From a checkpoint of a small transformer trained on Wikipedia.
Architecture: LayerNorm before each block, learned positions, biases, tied embeddings.
Training: a variant of SOAP for these matrices, 487M tokens, 4066 steps.
Each number is 500 + 50 x the weight over its row's rms, rounded and kept within 0 to 999. Layers, rows and columns count from 0. Numbers have three digits each. The size before them is the row's rms in percent of the matrix's.

# layer 5 MLP down (transposed), 896x224, rms 0.244, rows 191-312, columns 0-55
094:596559546424595482552603554556549463452548466422464457482542455443494521454490497519513365493536484481451485521457536499428543398527467479370566518487535578513436535382
090:517480461654465504540463456565485529469460534580450540416480480467433469523438494490470476521498542484465481454476524531483408494516475496520515416557559595475424510544
098:538507489608492430479477516524464482509474491419471468434518446400510507516499604547535456452613434409437474425553462571418495522465470476501533446396457547499541487561
096:349559497497514520521480517473550325514472491487519511537474491568435551486427565478401539507529397487430528511536535488544490618523527434495552488468550480609513462511
104:527477547491390506446458454528491484551447521500473450515517509514522496461534556491512513404537545447504475496526529520457520483529556515559453534537510480441504425452
102:534458450579553488586474473581502429444503491510484471557521462558473461427546500505510567561447526460435544479533459463405502424495485517566437547398571479396516498479
092:497501499529506501488489474492487554493470529468493505456534527614498449412530493524373523549518588494437545426482471569508457412491432471476522493529559484432506555422
109:476544501463440398508460408520439476419487451422487608456554574534578512471455495493566529432510439589513478471563526514499551468566578570492519551535449482508593494431
118:467465508545496432440570528442517512516428490477480466546619504476478478548533578570584556486507510536450503511488506451480572478495614402420529520496551577533477495546
095:449529579567451546608522532440503535449448609448496594511465481531502622503494581405541531447527507588521472522500479546471470609545565467527531476443530568487472496394
093:560458484450458468435526449476537472506461457482502494581541543407496563459593480440472469574480552477472460507441431490587477610461586553479475523542487480570395477516
091:485452470534540484526497449499579570513580564463467516530465443562513446470424513485497561538461507498547495501505540497500446527505460505482427436510527593459470555471
090:518440467506456386492445482454528538547524483532558559469509480595514463502578461566504435426461518467499543558463515473511436507490535575475486514478462463481494532456
090:410487554578530460500505450419413536462555527576501541500452495495592493489502465452545454467509527570615567570517566463480490540484413531508528533460456468437528453506
108:478524450528496428501630586438508439496429477488476469533492515486509468488460592543514487575537515544495497398496553483593537482560446512489478478525501489562516584510
092:422451391555496581469493473452450436487521534466471467522493557436442510471537467470526531471481501501455468545542579489431509569480429548498422488516549469603604575500
095:554530532414495475428410430521520498491472438471538455532524559472513553532487457588452460495510489517505588464579529498531444549512444472372490450571491459484508445452
105:516468485529587484513493570497524505516543381501534481581502408392486509523456513541431510502567541416422581497545545551503507441541466398509484535518489458440471532452
094:514465497424503498460543526485391505520538481483519413534572538524543503561424499525571521474588494517386540520516510500434520476499536456477456474561618503500479492448
109:579483500411551547496518551436483520430517452460380539461476479545462554528314526466567547484454583467508516479562461446496444508516416557502503550455434433444548437541
097:433488524410424501547511493493507475495540583523541471495473527497557537482480557466526512541438546527499493535571393473555464531519492496457461418499452487520515526442
100:537546444473508585542484566465451472546434448476546502507499404524513444572518549499509523552503446435528481583553522437552513467429587605430509496495424566555396518601
093:516499463471503518581485469440595473422559526529538594468486587416525507618488485497526443460412425572473560524461499508487589563459536508501468522458476468443483555551
099:511561446471475469488513385497576487495539473541486539558502554631492572496522549520513511510540535472598488503512535504620533518399547507570474585565583614456519458563
098:425457493508519517533497525555519487468573483519523572511566435494453465580497486516446552552578563496496525500433472522512551501503590427513515475458460535444562581449
097:352508529422542485489571503416553499543553579520459527604478444456570586489518484506454437533481474514500495522515509464528533590509590480479460498483449502452569489501
109:478468529546490509444518460475458484485467553377524387415442444484469497559534479496566627526462563419462583472398430575488521553546532526448514451474452564605550541476
098:540427557541508518463506544454489572494454471467483568503422465498626562481473580537480546583509501506500406492562562460407403483596500498481371512499506445499555482528
093:481485469581488496516463438490509527559492543535517486490576474602544521495488564459587451541556516509511518488514521400481427496560488465418524539476536513500552504628
090:383505493510537519530479559598502493575628596501483474561540596610500460448564446543484513519538562543515534435500455520440494454427534488477505536473488492419443461445
099:456542446532580477566622473559464505508548488471538578533565465545465520511572474561513452483492481462514588519453532423511462481510584476449541403593462490550403470437
089:522527548534534570522481552488474581516455420463434497473479532480519562467473462486455535520495399590525426437480494493582431478573473594460507502434540480524561439495
108:558447569490404474482464414532440541444533485505529461539574580535502526434521499490497475533575609451427413482470495444503464582451474561462476549526438509466503511528
099:569504481560520491555465463534570557511519515532474401501537525529433537496424547601450496479400582480525564463485529541573493518408526447510417470499481460477514429563
115:491514554558566511570518481471517500516478522512544432458538498522486470447523503515465488522509514561536492491349529596557567518515566516526505461453523516466558505421
089:468592509543450516559466479456484511439535473488546523522566456451462560460516532469433387575453443470495465578459496465568563534492604465534459438539457474552516530461
104:485441529497564490469508532494509428417510525598492622460551515561492428457444571529560496492503499502485457572457486417449585493466460469534539486524532511458520444534
091:488506437505500502392470519433570501619463467410535455543518467451425628534508474486494466514510518428424505478495431386534515573484531518534428550506489583515540479464
092:502531473494502475458572525489500467471506512439548583522510491467581570532423551494467483550507557642525482543632590500589492478491530490442522489564482549463583490491
104:394493504567444579433440586563534467451552514508511479496606519638452418465422462535475379496557535510453572578607477482467493525518395456484562583468504451457487527518
096:551533517544424493494546502463466520436560568495523593618477551505533562502538510535500526570561405462527499465473450456530583476583509532513481534540484391407549511571
090:501431568605536498449445490491476510478464543544512514493542516507457509571628512484515512538584600461557526465473506471562541585460583491579507539468455483497544550538
103:488539487507580446480429515397475391510487480495448421516524448452469537473511457534410488524552562560581485543475517532406435432526463565479525495454438422496438515435
090:493466440417405496443512470467561489503556519497497500486489492456508410555464549466558420478510476463554554570522454599441544602405559481511478611447643566497415513560
094:500470528510519538509559525505558453430495568466474450429526588466460513532437537457536517519460547596527530475495513517515480541502472584557521518543477580433441539462
091:451555499508449550495453438528508530487493442550541466587432443542508468456468541456489442492520442561502508569516472479477512537451486413470544515596582563337384549477
105:446389491534537477496625454455466535558505453485556479461486408517565432519422483594553513484375548486511488503519437480515597502478560423479492552499613573485479520504
092:473497503518598474574501464515512488499504515479618468542481481509501469507531524495431596438505495416486574495520403522473488573542499590459505511352475539374513529443
099:489475539536530521428521493432550477480472410556525539523478529387449391555522497525450478550436605499525528461474505479461551454503562455477500539548512543610526457420
100:539488470372562460520552576432562421477460546467589439537482501517540445505493448486395583474548482532422538651490542504465533473502466510482547545534521443534404500440
088:496450424565468562467511455494409489406449530485477523452501422500539493420582523501458486526463477460532542521466529479625418572520477408511464477478525561399560533451
087:512413462538482575476540443561469513457506532547426481522512504513479473537441564423572441508459487487478469470486510462509525537498642531486447575520473542493452541531
108:506507516506559542578544570493463430534509467458491480611438470512523503584412487474478472580643478486524489454588460545554571481613572517490561445517431445522530495458
099:493470561430556515522539528516612475445543506493511534515497472530513493446470501533545409491478491514538486429486524498509491475468409553457479590531480543542498451492
100:562452509518605477509474543506496478599486515563428550480469509485575544573501346523463595559555573504542519535491418533532452551483475447450581451537471579490419415490
101:481545541507543516539494497426589463511462509477502483498454489589447618604400496455507465391476508500497585511476492551550529422524473486594483540510544470480561438422
090:473535442494437487459584435492460494548499538498472603567550538414513511679520468572552488435552471519505470458522452510487549543532482438563451531506519475503560516517
104:446481518550457488472462539522535427487529547625550541506524456452432478503534504479491451508494586465626488482550497492509539485535510566488517369433477443530540384488
103:573530520542563505469445529541513517483463497562525522575464477530651590442517483522457572573530490518436519533541550491536473407528418435468439559547505503485516480587
110:462452510476407544496559449593515520503422501518552415429481565457476473563492520427525455480585425460481473506485490584563478476555513481350494506521467460475474537542
099:470516431532548539519540470516574476582531539446508531547421513522467490402505494464574540436462513526553425598486406459520504447444548485521433417488494525511572407429
108:502570554539431487512507539508459585455464592534479505484510567424534578516630439460388467489435550493525503490537506544511474472535493585435549469437566462542547467504
106:507475515471409452501436504446500430509543510426533495647444596506481447554584491511475556500557517517555521408435548465549535550489497460458493476584443577540461536549
114:498482513531477476507539548427489545542419577488512528597557531415514625495494444571578474483424499504522454543508503467444490459547519463593515441456387456473505392502
100:543579434613529514488456459507517486386495488461516465485460556405464516436447545548584460429533473506545518568584473480582487525530522571496560553550468450461483453477
096:492493500503514427552511429497520541500520601463511562453535496534592452527551455404502571491542512430560474469479559434499438568434497481507499511523614409518475551445
100:496517466506590543535451502492497482499466571489451440515531565567406496397454541494410448478554466378407513498468518512521424459522561466549477546550451521468435544487
098:502448602487490552565506554493597499505513506440534471484496573515499455444459491434460379582412597521577551562527491440541581522517438468496514536512415560485486465464
097:509496497522432456522525403539522481441450564492583481513501458562492547498529462489472424534574503530445573582525540548475409389468558489443543528556445532464524486540
108:464524557519478503570569524539546454565456496573497541457571508472476516505539598548524406514502576482461522448483468624499488471413542442489486568401398518398457472511
103:484494495429481575446497492434488528565560574502544538552526401489521554504476524438427494433560461552527513517494448499485533546473478589489504509564455541561552496544
094:526474429591513524549459473490446557484436542480488469493474533496521526464407408571547548568528493608512397541477600557489518523405467410451529556437473529489509453554
101:538458518460487491431502501394584508438558512473469404535520431516528553477467560463452529520517492497494473418521422568527536515456497505528535556462529439536493560443
098:506555483550450463548513412567452506426510425489424445522558544554563532448511551494551516578513514529429518544433450538489453474495526490502522489432483512562445509456
111:524535537498579594502451462430510491483482440427542479445543499549466505523500551580451583534515465420489471534561466424530469565396573404532433429455429506534470565403
101:536519490494470475524554528385502561490443540550459570440416497531389470507439513512536484527556473497550609422392476526445517430487592524499508502433349562570450476467
103:458474449458521553517542483464536526523405504524447482456506408481468450467436495419438529509442473596501582503486558441516398461475454446547535459464565451462484533552
107:469586509426470562440496526533528517463546645447608434492486536571531419598500478474490528450450439539408515501491523471591609559483467440459504573476471479488476509509
094:535534473428481549515551481549526589553519494520504489425538551549584471451485523483450575484508469458498535497475454550440476468570465487495523408480540525466398479527
108:552520512417594546474496501569563538579430412443519558589546526437557457412607509508506386550506494502473476474415500426419415439531523551524468523504449433532537513499
103:514401468527398466540497508431514446510465489586555477533521471457472454498506470432519393490532607554528536451500542438475456542548457455441506491506452556488478512436
101:478507610455570427561485410435486503413441543547528462540483531525527544464548472417548474495500517586569471441426564490574537583547468543462452562523572580342650558513
094:494538489479543576524506459504581386541541456412584530489530535504467510455503406540509482427600581513432515512448443460524454475427542476546507543558543532586505435594
102:510527445480460462408475555597453470535483530504532534514400534517454461550504478511440505530466424569546431491503587497541457522572445556453460433443527436529426470414
092:559528461502495496545551492590463561467559476435595540557408520521563555446555522488476521450425491531501481484501495541537538582412512505522448555524521469532452503436
083:499539536482499420547475563498527509471562491401472457515518491443479416448492478462550629466555459453431622571396487467572512542529510501595507537534528507566557525505
084:501517527497523406476468611456547466465529479491456461492454424520456451451498470554589485477543399425487447499471525516462551492492490601460453519513581509540456517525
109:544524471492586535539469450474440496530534475533509525458538502531521518451431505449471480551447547592557557454404572544493510508493488518523543525493539574475534421410
100:501410549477521475500462499627402535490450484440438515489455570467575574519535455560559522572522457495417416476476491510479515554557502430485545546480562499464434471615
104:503569516468514547443450492483600476464551510467470534559464401597494547511484462455443541473568405518465576498533408515456464414501462453466502485521591561574497450464
113:540421512530490493525482513465473495555443494488505440498406517526420508554600459397489496462547433489473569532504445516502474591464488486507566535573428498527494460534
097:497592467419517502474470508601555528480469459608512518531494416526560493448371507562533574515445442491529518563522504488525461509472521500545491412474455451528494449510
102:481440425429578499549582537587476425512468478565585581458584514537511357525461457492478451531577488449493447552409420558458542539559397465418525465472410487465504531493
094:518465509493456506514438478552453502436538552535539543398527509527536512490517636516583627477560502474510544599544501489538566501559605509572537448437525446489434422527
103:482497493486537502470487589487563517534534488435575363527434496476545430525537506552534523410544448528482529402520507591554509522570575448589523499443482526528668540456
084:490418528454500538533586468530534412512455532496569406465559495481522463554415525495511516527547539488515547532525425434534574455484440487504517446467506534463524511506
093:440451512470446438476536534518588495419519507443569425547405530448525485519536563454513542546514478540514497518532475542556436424536463502511583486488506507467479412495
096:472559558462496426500512547535494565530595459535486521545533430527526467479467529501397468495466514479451469445534624430500539457476544426500546533505520496488464504488
094:465493538465560493486556447401496434516501469602576455589513435560479518340494463473594363522493487439503569502499440550528472551516419559491487529507510549531370626444
101:496455432498485558449514483516550472467594444459423471564559536470495477470510447463521507495416498440440489489575498549447538494498519437501528550481414563508604520495
106:458514489593512503514552446481636437454460488542473573492432473436542509459498470412464503476519466507475543615495430474458533559497421543571430471553463535379432561486
106:415453498490516473565522457462523525514482534488521501511382636475556480535463465501448548513547474492466523537491561470514477513569507470480563447592540461430518472437
099:477557495442483467476540500496423459550579520441533549464565441424452526453522593565468510518481513537444425487519514579476376386402411535519441517551350544495399573487
105:504570466560420432483495500484460500571538527500515577502488445568472464503500533519541531501563454429541408519435483472447425508578457428598510405501503579476475482496
103:421503523509487478522538419413470503459443587477513522429515417557546533502465454523540453519513531538549458545576503495572540468492528386602536515450557569462562536490
091:525451431464496518426457496517406534533513490509571556502449490510515551543477456543430425509420525547541462563467497556492605492444459461554384558527502553527529363488
111:536472526556482442494502536402465407493522538501494597571525455504506526452544568495409470578500518435402427517668502384577596566458411552503534451488463531491486448493
109:415501550466551559454564518440484489438547506558438555448540453612427457449500472518499552484566532579421546616448535436529555554522444537523519509542474559430486528433
090:510597523460458469463490549526463493560555461501534502478497559502524504534503437536524513565470496534600436483401509552554507506522516576547511492459445499506494527497
113:547461485507516460460452593524535477480500551461465520496535527458477562425402414476396539523539549539494473487509466437521560523528440484395488595413421575510507444460
106:550471489506497517503474533507462576567484507412498455593513539505541502573508533511455458557523496484551481469553531574557479471508428520547496561491467591427533491475
097:548482538386504505480498501441478525557496482529559448539498536515498503466449498502499406483466453457460500527498487537493480488408530477430586500597440516562483556544
110:460562440467533516463459503560543482543582404415550498477506504559425436487547516528510440522535517560556618476537461447525566444407481484477488448428480531518533504486
105:559484569505450528520544465423563571453434569599498491471488538459546462475439459449506497512549498474504557412385468501449467572550551491527447529501560535475469466475
091:543479539524552507504498569463571437442496513464512440511544513465470444580497532444421520583631442428444494513473456549505534491395515569469514466431455474471472560516
091:453441489559402527553429522473525543437480458475528484608475471443570557530625469437421444505516527503385527412521474549614361562557553570466428456452357454523452465466
086:439436530524491456469547475485473552544471440443556502508540456459463520499554512463406506491518406437606490514466465439498496448606456505520504467529444509521461528524
098:498505556534507519522429614460554432445543466505493484473433624538465531552475411484449545553461555492447550543406504509514476536467549454493535576490448492493510437505
101:535457533581508536498527562510546603513510469470511541454459585458553502546483337489495418555587484426496519464490528482486548487539506473560543510498517538385546485535
099:509393515472511485487594440469537525476477547459451543504564553494509470520561631410496484524478520410480493486452562474469569574470487508481522571424566493457516502547
096:520495532568488536432493460428592489452452454450456501476453446549403516502538518506519527583497450526473504622509477518514460502495506355543512482618509578580446510489
109:471512470541412465490455502570485485463455564522568501469454484384535407561546530587482525561603500542540504537561466564562513494382545547558518512515438561518543491462
# layer 5 MLP up, 896x224, rms 0.238, rows 192-313, columns 0-55
094:493528479465382441570442581481555530439483536533459549619535433495517520492454531537451435483445483462593504463552487442572553473533498486507509530488335457566503507481
092:548429497471551536527541485477446495496477569495489526572467485520513512513487415536545488458532505526617381522462466601567532484485489420557549487500575484433517488482
104:494441517463399567506487499502553522523521447557509532404546507440466507537470562450487493542504508480551501471459445474520488519527499619555487481416471440581434544586
105:469510473493537488473559503501514493483482384575540517535565492485426573495500527557462499541410511528402460552511553534526521489608430505450408494503542482459455453537
104:491659442448619483524487521505517570494530553579461542475492477446518561536454481591447516452520462479548529533493417480527521503457463458504432524515576455497591563465
103:400481512537531531532507448524548430463566480459463598491551461449473461423434404529576572482390571454532584392447579505462469520479531565505471505451473534562537483467
097:564491559507523542565432419501574561507484411452487517484533515535555511422431465442527523539461539501455416413526491501490517457488432430509457409528633517558543363368
107:449443512446521586413399498493483459465458483487558465517547525468443532491500505463508492521538550410461472589384564534528566467499445413463506530457509583611471550475
099:403532562511464513546443510479589484494546505578574440561506467430473391520511409474547478473530478392509527486513565505424524524520498454469465494508476435468503518589
094:468513482555477506503534436424592469458441566538535591448534556515470483486514518520513573560514480484568473481481433475447616499516467532547472497429466602546511566415
094:488488543494468536497475536485545456514543513499501530547403461512477510491473456453494514540462527545468459508521373423521513462504503553479623487547457440529605519581
098:519560468410489509607481563408515508487610537356519526511445483549585496476575481465547502440462561463457389503356512484452533549500481529508476552565456522538499485585
084:501502521550477517457543470414558509409458513560405489591476502500474563471554494536451468486388529442494457450523390487402499517456576494434355571482485529549484529399
102:464520505525483552549498557563509473474468503509544469646549490480474468576565554522469544538463475518576493497504548477461441471506436448458439518527550469514533466395
099:456591484467493454557491483514448597556532505557508483574494490529510560463459616493583485499491527533527493526527558396404527441553456502459471640481548580584459546522
109:502473518458499479500424507598642554531432457488568516514478452403511474480502591508552486537401493498562451528518565501485463461466484526534546590477427458468584466593
095:505551514462416447561430468410505463473544522484467396577507538525505389544472462551518466536499532474547581427442583451512581547516496433508476523499556532519496497492
093:504603500451357524517504512502575547563497479536568462479445466555489475511517472453517532463495602402564566461536415455566485514487478570506531531510419499470508610484
100:488559529555439508435522465536501459463458495539518544388521564500595472559454499498599512545466513446469514445490475503515389449542561603593557557548503533444432495552
102:525520499512526591559494474540475590466466584537592570447444464518470488369489542492462491511489420513510468463549455483576568524516609522475505592462546500578462448579
093:449494459521463554536448505452501464563377473527543455658467426567463522563463518518445505454429525491436495556468479526501512492542465453416448462478492526416598605470
096:467473499568601497437480455561450463474402444484535489540476490593430531486536446548411557584530427503553497479527398470432542435506475437508461483527481499392630460574
099:519503543465480451606501465411462590536483562511506473455524468499472466540447520485494574490494465509447495503513441539461549428514503415423464509480499459506435490512
105:489413428551611553522450481424454508506562550558520518560514446484486495456379503414480575510454450542443396471582474433474481485552426554479424536482545485513437490511
093:559552465498598507536404472463564483445466492474450470582534526498446482439563489526462459532560510434580571522496449527542472568508481452608473474499517490487459495452
099:522426484424454509430434587535488480519526518455432493561600473467506448453481568474481522476506608462519523510484480491521540518495456535522524442390514526541509598512
105:482469481539452512550545498536520508495527528544510504520508600438507476389491432519442471530473551574461464453484582478516552530616509613551451493482532551569485563472
107:468460572540503455585542585479589585516518475447511591558513492404516439578491467413475432477446526444554492458428539553509488490474487462571439510575465450518490490513
089:555371454500426529530491508426467449463475520542563524548474390454577453477488501404534567437497474485568416579532474548528473563563467583483476473480526489530524614528
097:523536463524510403568511438463547531511496453428426588414536512425535481489519454485538596366417476512474480465500501522452457511543478475462502539468424554561534554508
093:533421411529453495496540527484473572455454609419529515503529475511443436535447498470470536489504428389486495449466453396509571479557453366525439498492445475577452468520
108:456445468548368451606503528484457491472496430521456389435564540524506514425429487438444498411443533424503483511514448556477383431530535434417464510465526468494391538559
102:555518506509418516498533583538452492501593562541487547504437426492546506516531459451467408432515498501546471582487539508396527488538419585468549560517450508614495479579
110:492417465476533457492587554459443533517513343492519504484467453618606489578500482544517477504453566538535516483520589483413430484438579486455527498535472444446510419458
103:566476516476528581453423565478483519584551499488447462514402530574549466479514540490514493563480531525565484460595463498429440382470410435457563550601460488463596555535
108:485548441534453525429488464564537433454461375576534527448465538477432471576515546539517565505553549560529601447447634561512445558472488502548530536446568451544451524502
103:528557504543387577456450466469476453551528477438492512450567410556551456517472497595557473513504479521499528475454480523450534527555603509383384474506584501450508511578
098:461520485484519526468409514435423489475455465603510506607445520484487386446477490493468525524533543483534531450526561521554522508525563566517455466510443453514466472543
108:580510582518443575474529513483549536488516513530437580479492508468418456523529491541511541519534488464547442493463408548448506516455494503504495597391478484494528460397
094:505457551509540528499492530501502383552498580552493519616445449499481531448484500505498452580492505493593521552418418423373521578426435478478473559501576510458571557472
095:507499418457582484531508507470496573477519423517481505534523448556457498451398570511546499466456540590574537532582527524506495456535464527482525413492599499505471490492
101:521462521533532539423487486529475427605471448506526577461481514482482527544533530650455528491518501547524398451485490521533572417467606474397511536545498464527488479541
096:514466516419546574490519460525433564440491518481433487486449479462474551544562469544476519527467521456469452463473448538456536524438469522511454581541447417519501625561
096:476488528480549502477509536486418549465513538445430398497521496555483506402482537437488494445496485481494426470550359496478521451480472493541426503576469565581485548564
097:490443473497592485491514395519468495516462479511509494448558466543464483573486486465553548489600487533562493482421557526419451539564505539456621444469466517528504452368
109:452496546461531474424508601525495448559556476519543448436401463607565474490496511457592496570443532464566485449534483564442482485452433540464445532389569445505553552554
090:480441460517498476475430427458493481532565474535474550532484479520384537452506521422509461520489468517491557524504652556472368444544512497552466535577578506554501544530
103:487501554505573577469462554523415506504589471555492554445568574545562475502613483516496573511507569471553395514577468524478523535537384468555409473510478520540538588456
098:472574559429478590497524441415517531461488519499521510458456550400562535596439407494459466457445501522462564466428471489474620425573527525496551445501574577483501548482
098:459444564473518543531506552488413464532479528553585467510533489520529555477510518410458535493555452508481537495456461636503458429501472504404513442534514410440449443501
101:405490501596505505557487554450501508556564476515491529568444435453545490433507525632513449498531443508552587563477469491514515454554453473501531495542454486453579516616
097:576532539617533438492447449583463522595548483523491501377416542539533466511460566487502451490512534480431536490494416532435482479515449452478537458490489466405558551534
089:433422540495517579497460443518494460525560435506475531543558553551565381578493456495552391482470396407506450481511559507479447560588498510486471476534487480484431415502
101:588405374451536582576524457590535414526546546581463445501499576514546491444406436473555491516594444471523444571487478504475529527445506533553494506544554528417527424527
104:500472518525427469474549525492521421523542525531521420496471520595471509510433475578506394501484467536491412481346417417479429497455522549424371541418580530547469532486
088:500539396554464526513436496464513539593519400452546463600469564491506497482482441485389500474472512510538482529501457523540427392486479484460537452616600440501471504497
103:455500512480484566552569466481520540480465472566503579541452562616448498462545411517457540519520526442507402433439545494583589533466464541506494512468466424580492522453
115:478478536557473575507450492456467460556530519459474477521497460487470480598551463436454405574529575455451413420528464503430446551532466595577542554464569519617541473480
102:552467520452459496453435554533562433539601393456508599516517485433476459536435390537518508565437608458525594511539613527461404446470518532585470564456551512435555412502
100:531491553488468521424506464460500456494562466530507447454518457497566492447424512564541680510471431484534533491486431527476509465461480485508514578440501461504362471486
106:540585530516517448600503491476542457562493463475504480465513467474593482428466509451460535449497597385472453491510545497401511574572500524485409480489566534446508520508
111:550534444510474495517415468505431407524468450551451509405466465460433499427450529531440506565461644577608455529465434496550430449568430524557475508495523557411488360552
108:522444528549568443469610581514429533478502437549450450435498480429560495472515539494464529526461446412468402529561396540399404425487553451516484548469482460579569414433
094:469639534490576468574414495460425507477489484492492612461520491571553490385567560521441452497555489478460517513561496453537455500470498493433600430521499463516566517526
095:493434424561481592470415434453547508484560509592472357628471469518583518478571542544544536513399451483559541445458529530443509513566480478526499514465479530500467460474
108:469506395464554597605525441433500472601517475500552539492531613499404540399443516520553523462522466524421435508463522526561460575532522466537434576422494437453558483486
095:519503438558442530514435444522525465521460541501497540574591518500463482506581516474532421494465497449432538439464492446447498509540577577557454546555496507559581435477
098:500592510541561489568493452495457498532524494489577484449412463522501522406485470435452450507528499481502471528439569518515466436514499547425514504546563566436468496470
112:462554527519544509492508474476496465551590474384516530485481475542489476532446556509469509490466495475521385450482524489453444556516375552620569588490531525533470486486
099:565397550496550479472645598534536590537494468512499507501494493537429470509493511452423552469577582529575505608482504504467481424553503394497502500571512463502472551461
101:416493472450483416483533482459480533445490532427489483478539513450599471522496485439533474467526487662531515513498541441495489604493416582604427518484614528470557436407
097:592527448552537483616546527470472478454460503491420463508567491554563554473465482446422601496427387490454576486628572465496537473489442499484505411515537548430495473502
097:512552499459567487474475559504491546547570571545468510414512408467439545438527450489510510527529585473473579519486524492572506560580552495459444397529500446489483396453
104:478499561532495609366477572472478564401594500486596520483531460598427516445492519379513531519473525480598417512420364467466553534488484433504417464538401435466523545468
091:483520475495546466467529476495555526514543424468451531437500538512536521480505494467439477463473602457428450436538417534445432548486546504512500417480598470467522606543
106:512428464503585466410508554641448515542409513543461656523453446508620432395460441487525439519436468504520596495496441534500496467483391550445517544546430494475536531531
102:511504518487499507475522503548477589452455363519364567494561462460478462488503513488610429479456497539510555513466535409490453457551426404449494579497596487533542432481
111:479479482593518527454421624563524533431528460485473538510439421458466426507563524558515528482498511436532430481525460488529473540578483449535503480516492579478472538463
102:540444488525462509477467461566422541499504425424472479421479522563523538510537460410546513390556543490593507501502439532542506480543562673566402520452468497416500380528
101:501437388565490481502616435427487420483460449505514522462462512555507471536408512542548460542516419539477472593450398527481563465413457484504562428481525512487434446418
097:514565559435622449592493513488464425475579560391448478485551571484435540435557506534483561492476408408468477516509559472422480449517543499410457498374539483557465521524
106:546449415451468418461543508523426550560466443510476390506534470485560524510508439557476483468524425568549525505491519399459490478470500485410536542410573542631545481536
101:445529463410445455439455505496459583548539547498505504533410524551478464452500513420526460450447540532489508484528473576463494463505599458367411503502516382539550496505
095:411566580503536420512506518505443460430480530501494459534573473497507489549442462512553504457470551359494473444525456566464515472574441466531608389466508575469481583465
091:517433517574510530540536509478484485525535497483509543504472375520490473509546530443515472525604491542473431475511494417458482508530425477458449505615549498570442544504
096:590500481485467521513466386393542504425489578585466539569432558502514562457537595499471489508490494500511531571499535478550491454584492405628505506471576553536516437422
101:498554501419438554457607456520508493524546494487553497470458484506544540391550458576396575511495479528556597477652484528570547481496543465447504491561620521486501499447
094:575472531516560472565526545564530462481537457467511503563452493457424487542447519538459484512494409572562514422447440511498468463430559581542588475528526501411464406493
100:532549540567458495593419594398442510542516513452519520422549607422449471558432538437488486544465437566591423495455418469521401524524570501464538409456433534508495393491
104:569549345511436479530392548546498516470450532471486544513492553471475475475516528492488508598508500438542450468519521617453617496594475488521399572557530541453447422539
102:493506462521466560508461435471579438457492489617459494571487434513411512467604508489492545506551491497431362600519550498545476475455579628533453493485500551532469548428
106:453513520450430503561535528464522479439544569543443460471491470498497481423589522502545545351548492465585538455513513584478515534503452471536458456512508491539494543539
097:495607524519506618498481490417489541604496451519533551588550493461415436565523453444429518466449436566499494453530537481505485401486378426533509589439539485609544607463
102:472496507486531523554413579449531447440516437451460513491498538517486471495518474448524473486465567437487565464556477528445468498585516497545524451559555411523444584545
094:491454459440531507509520436449520499517483448667471511523474392510495464519525479441576556521489377536565496546403495551577541507524534517438482548507580446428417539503
094:399496439488622579483486518506529482523474489505388484433560519552438466525491567496470532506514464493592397566478394464439575497480488423468476573511428572526449436510
093:546506423498380470499416463615531488475494532544558463547521524464451540523546485535589480543510422543460545473535457475472484524561552574469444490428516525529525477539
088:502533557566486481447496519598480487566507487443534492584558575515508554527522428517396576475475412569507529563530505472481427514561457544428514462393517542497590519579
101:459501450456557429502512451580501370488556463561590546497464555451485534515523473470554447473497559498513542463482547506497454504505523479493505561363464477455455600522
102:548450393526507393572498517645388477454437518524406512523466479500472462452476496449540516471418420490485471536512477491400533534449494433509446427499441533451484551531
103:494515462535498534442513465449532453377513521510442438512479473489414564549461458541454473476545579482613543565540416432495513442427514505476521555490504524524441550602
101:562409528463441502474464477470520506520474487556592487570414512593539430463494469517503476446516489563506435526401497406482450412537547530415565472535542503469438545552
102:537467524465496486416545446488538508557530420412399475467433522440569549393530469526551602496461524547483550544450375506466459580555487508492511537440550512490554495496
104:462547458589470629586465476502461420439510590508518525472515403491509428448451486493421434473410477448460548528446458473527511519543485523459408583408497473511495458541
098:514521537499450489587573521618606416512506574530456490502587529490478481416450484433500417472573469458542559419439486451480459484524598557444427495556425401513536493530
111:566505387513561551546441577441554508510439540462548503523445495536480472530504502559509460440535560528439428460525490446457459475415427487570462537496467530524498418542
104:499522489486472498479551497493521472546484479535592509500464520400461406460449412421545502495424543502507520499427543505465498388493458453478538536563463489498565486565
093:521457477547499495501493604502530479536524538449429599430507465578529417600502386484477509387465395466477516497432447608529523552534492463482474447524487484573540472447
103:508470529432541562613388535554486435569502504460522419570559508496457575487438419525454486499474467489518494361522455449469471582523486431562464513553510486543518468475
101:400595565540536498542486625479523443491615501513587560490432577451498442417531432498504558398468460484590499480435469475480487641522466504526525558456609441464478504478
099:535523475494521548482449482457489460452495478464445579457569545463523512554492371551490481432480575496492512451503474455522531437527516541589516560417552505480405520499
108:585589470465563530557471515536496495493484466526536495429518576442543545409571491519474493550501559410445458497527482538468516487470444512491514562492423515575503510573
097:597533475573382449509480541572503454544520430503446515485514428481561502503525542513443455474390549498519458557471526471553462474452504425474562461492441434418488485485
087:512490508525455475563447512548411585507503512501547579423417401527513509593499456458578529501385570545536527396458463499562524480570523450420481536470447462559537496512
105:562496499516456472528543592577517518423586492514534573589604547572402508467491561414447499433459552554593587462457536536498537467444466492558498558462531485448585387564
092:478458431564501592576425517460529486470536506524428505416410436421443495545507532483543514506443565520597441551472488602532419422589502516453564491490511425424541540548
098:549612470542458473455427571496511467503441481552450598484396448521486478475477531526581518511419452452465506441529469569520553539508510387471516468514500539553453583559
098:503518503477495443515505415539571498451521465490474499601429532559588495495487458420520526544546497519439495449388412548473571437470455539501539524487496437439542514494
097:445579563551491436551547544514507558398447543558539470556501483516427565499468460535587487493497467421503510449471475429426479543567438475470477465577511536459515442467
098:535570561522427565567534500634538452389512501439509579421537537525500414482534483550436538497461459512492530594470553515518516522541492491515533485510597479487475533517
101:424463408482459509462463517511493474530437523520497473531542514350506416427453581434503424569567595488510536515496430438537482509577440543454507500560481482515536493513
098:488444488499463556488513514482461379532577561398537464459511569376430460462528433508538584565596456494509491483581448530521507556488488530387526522466442465584503523578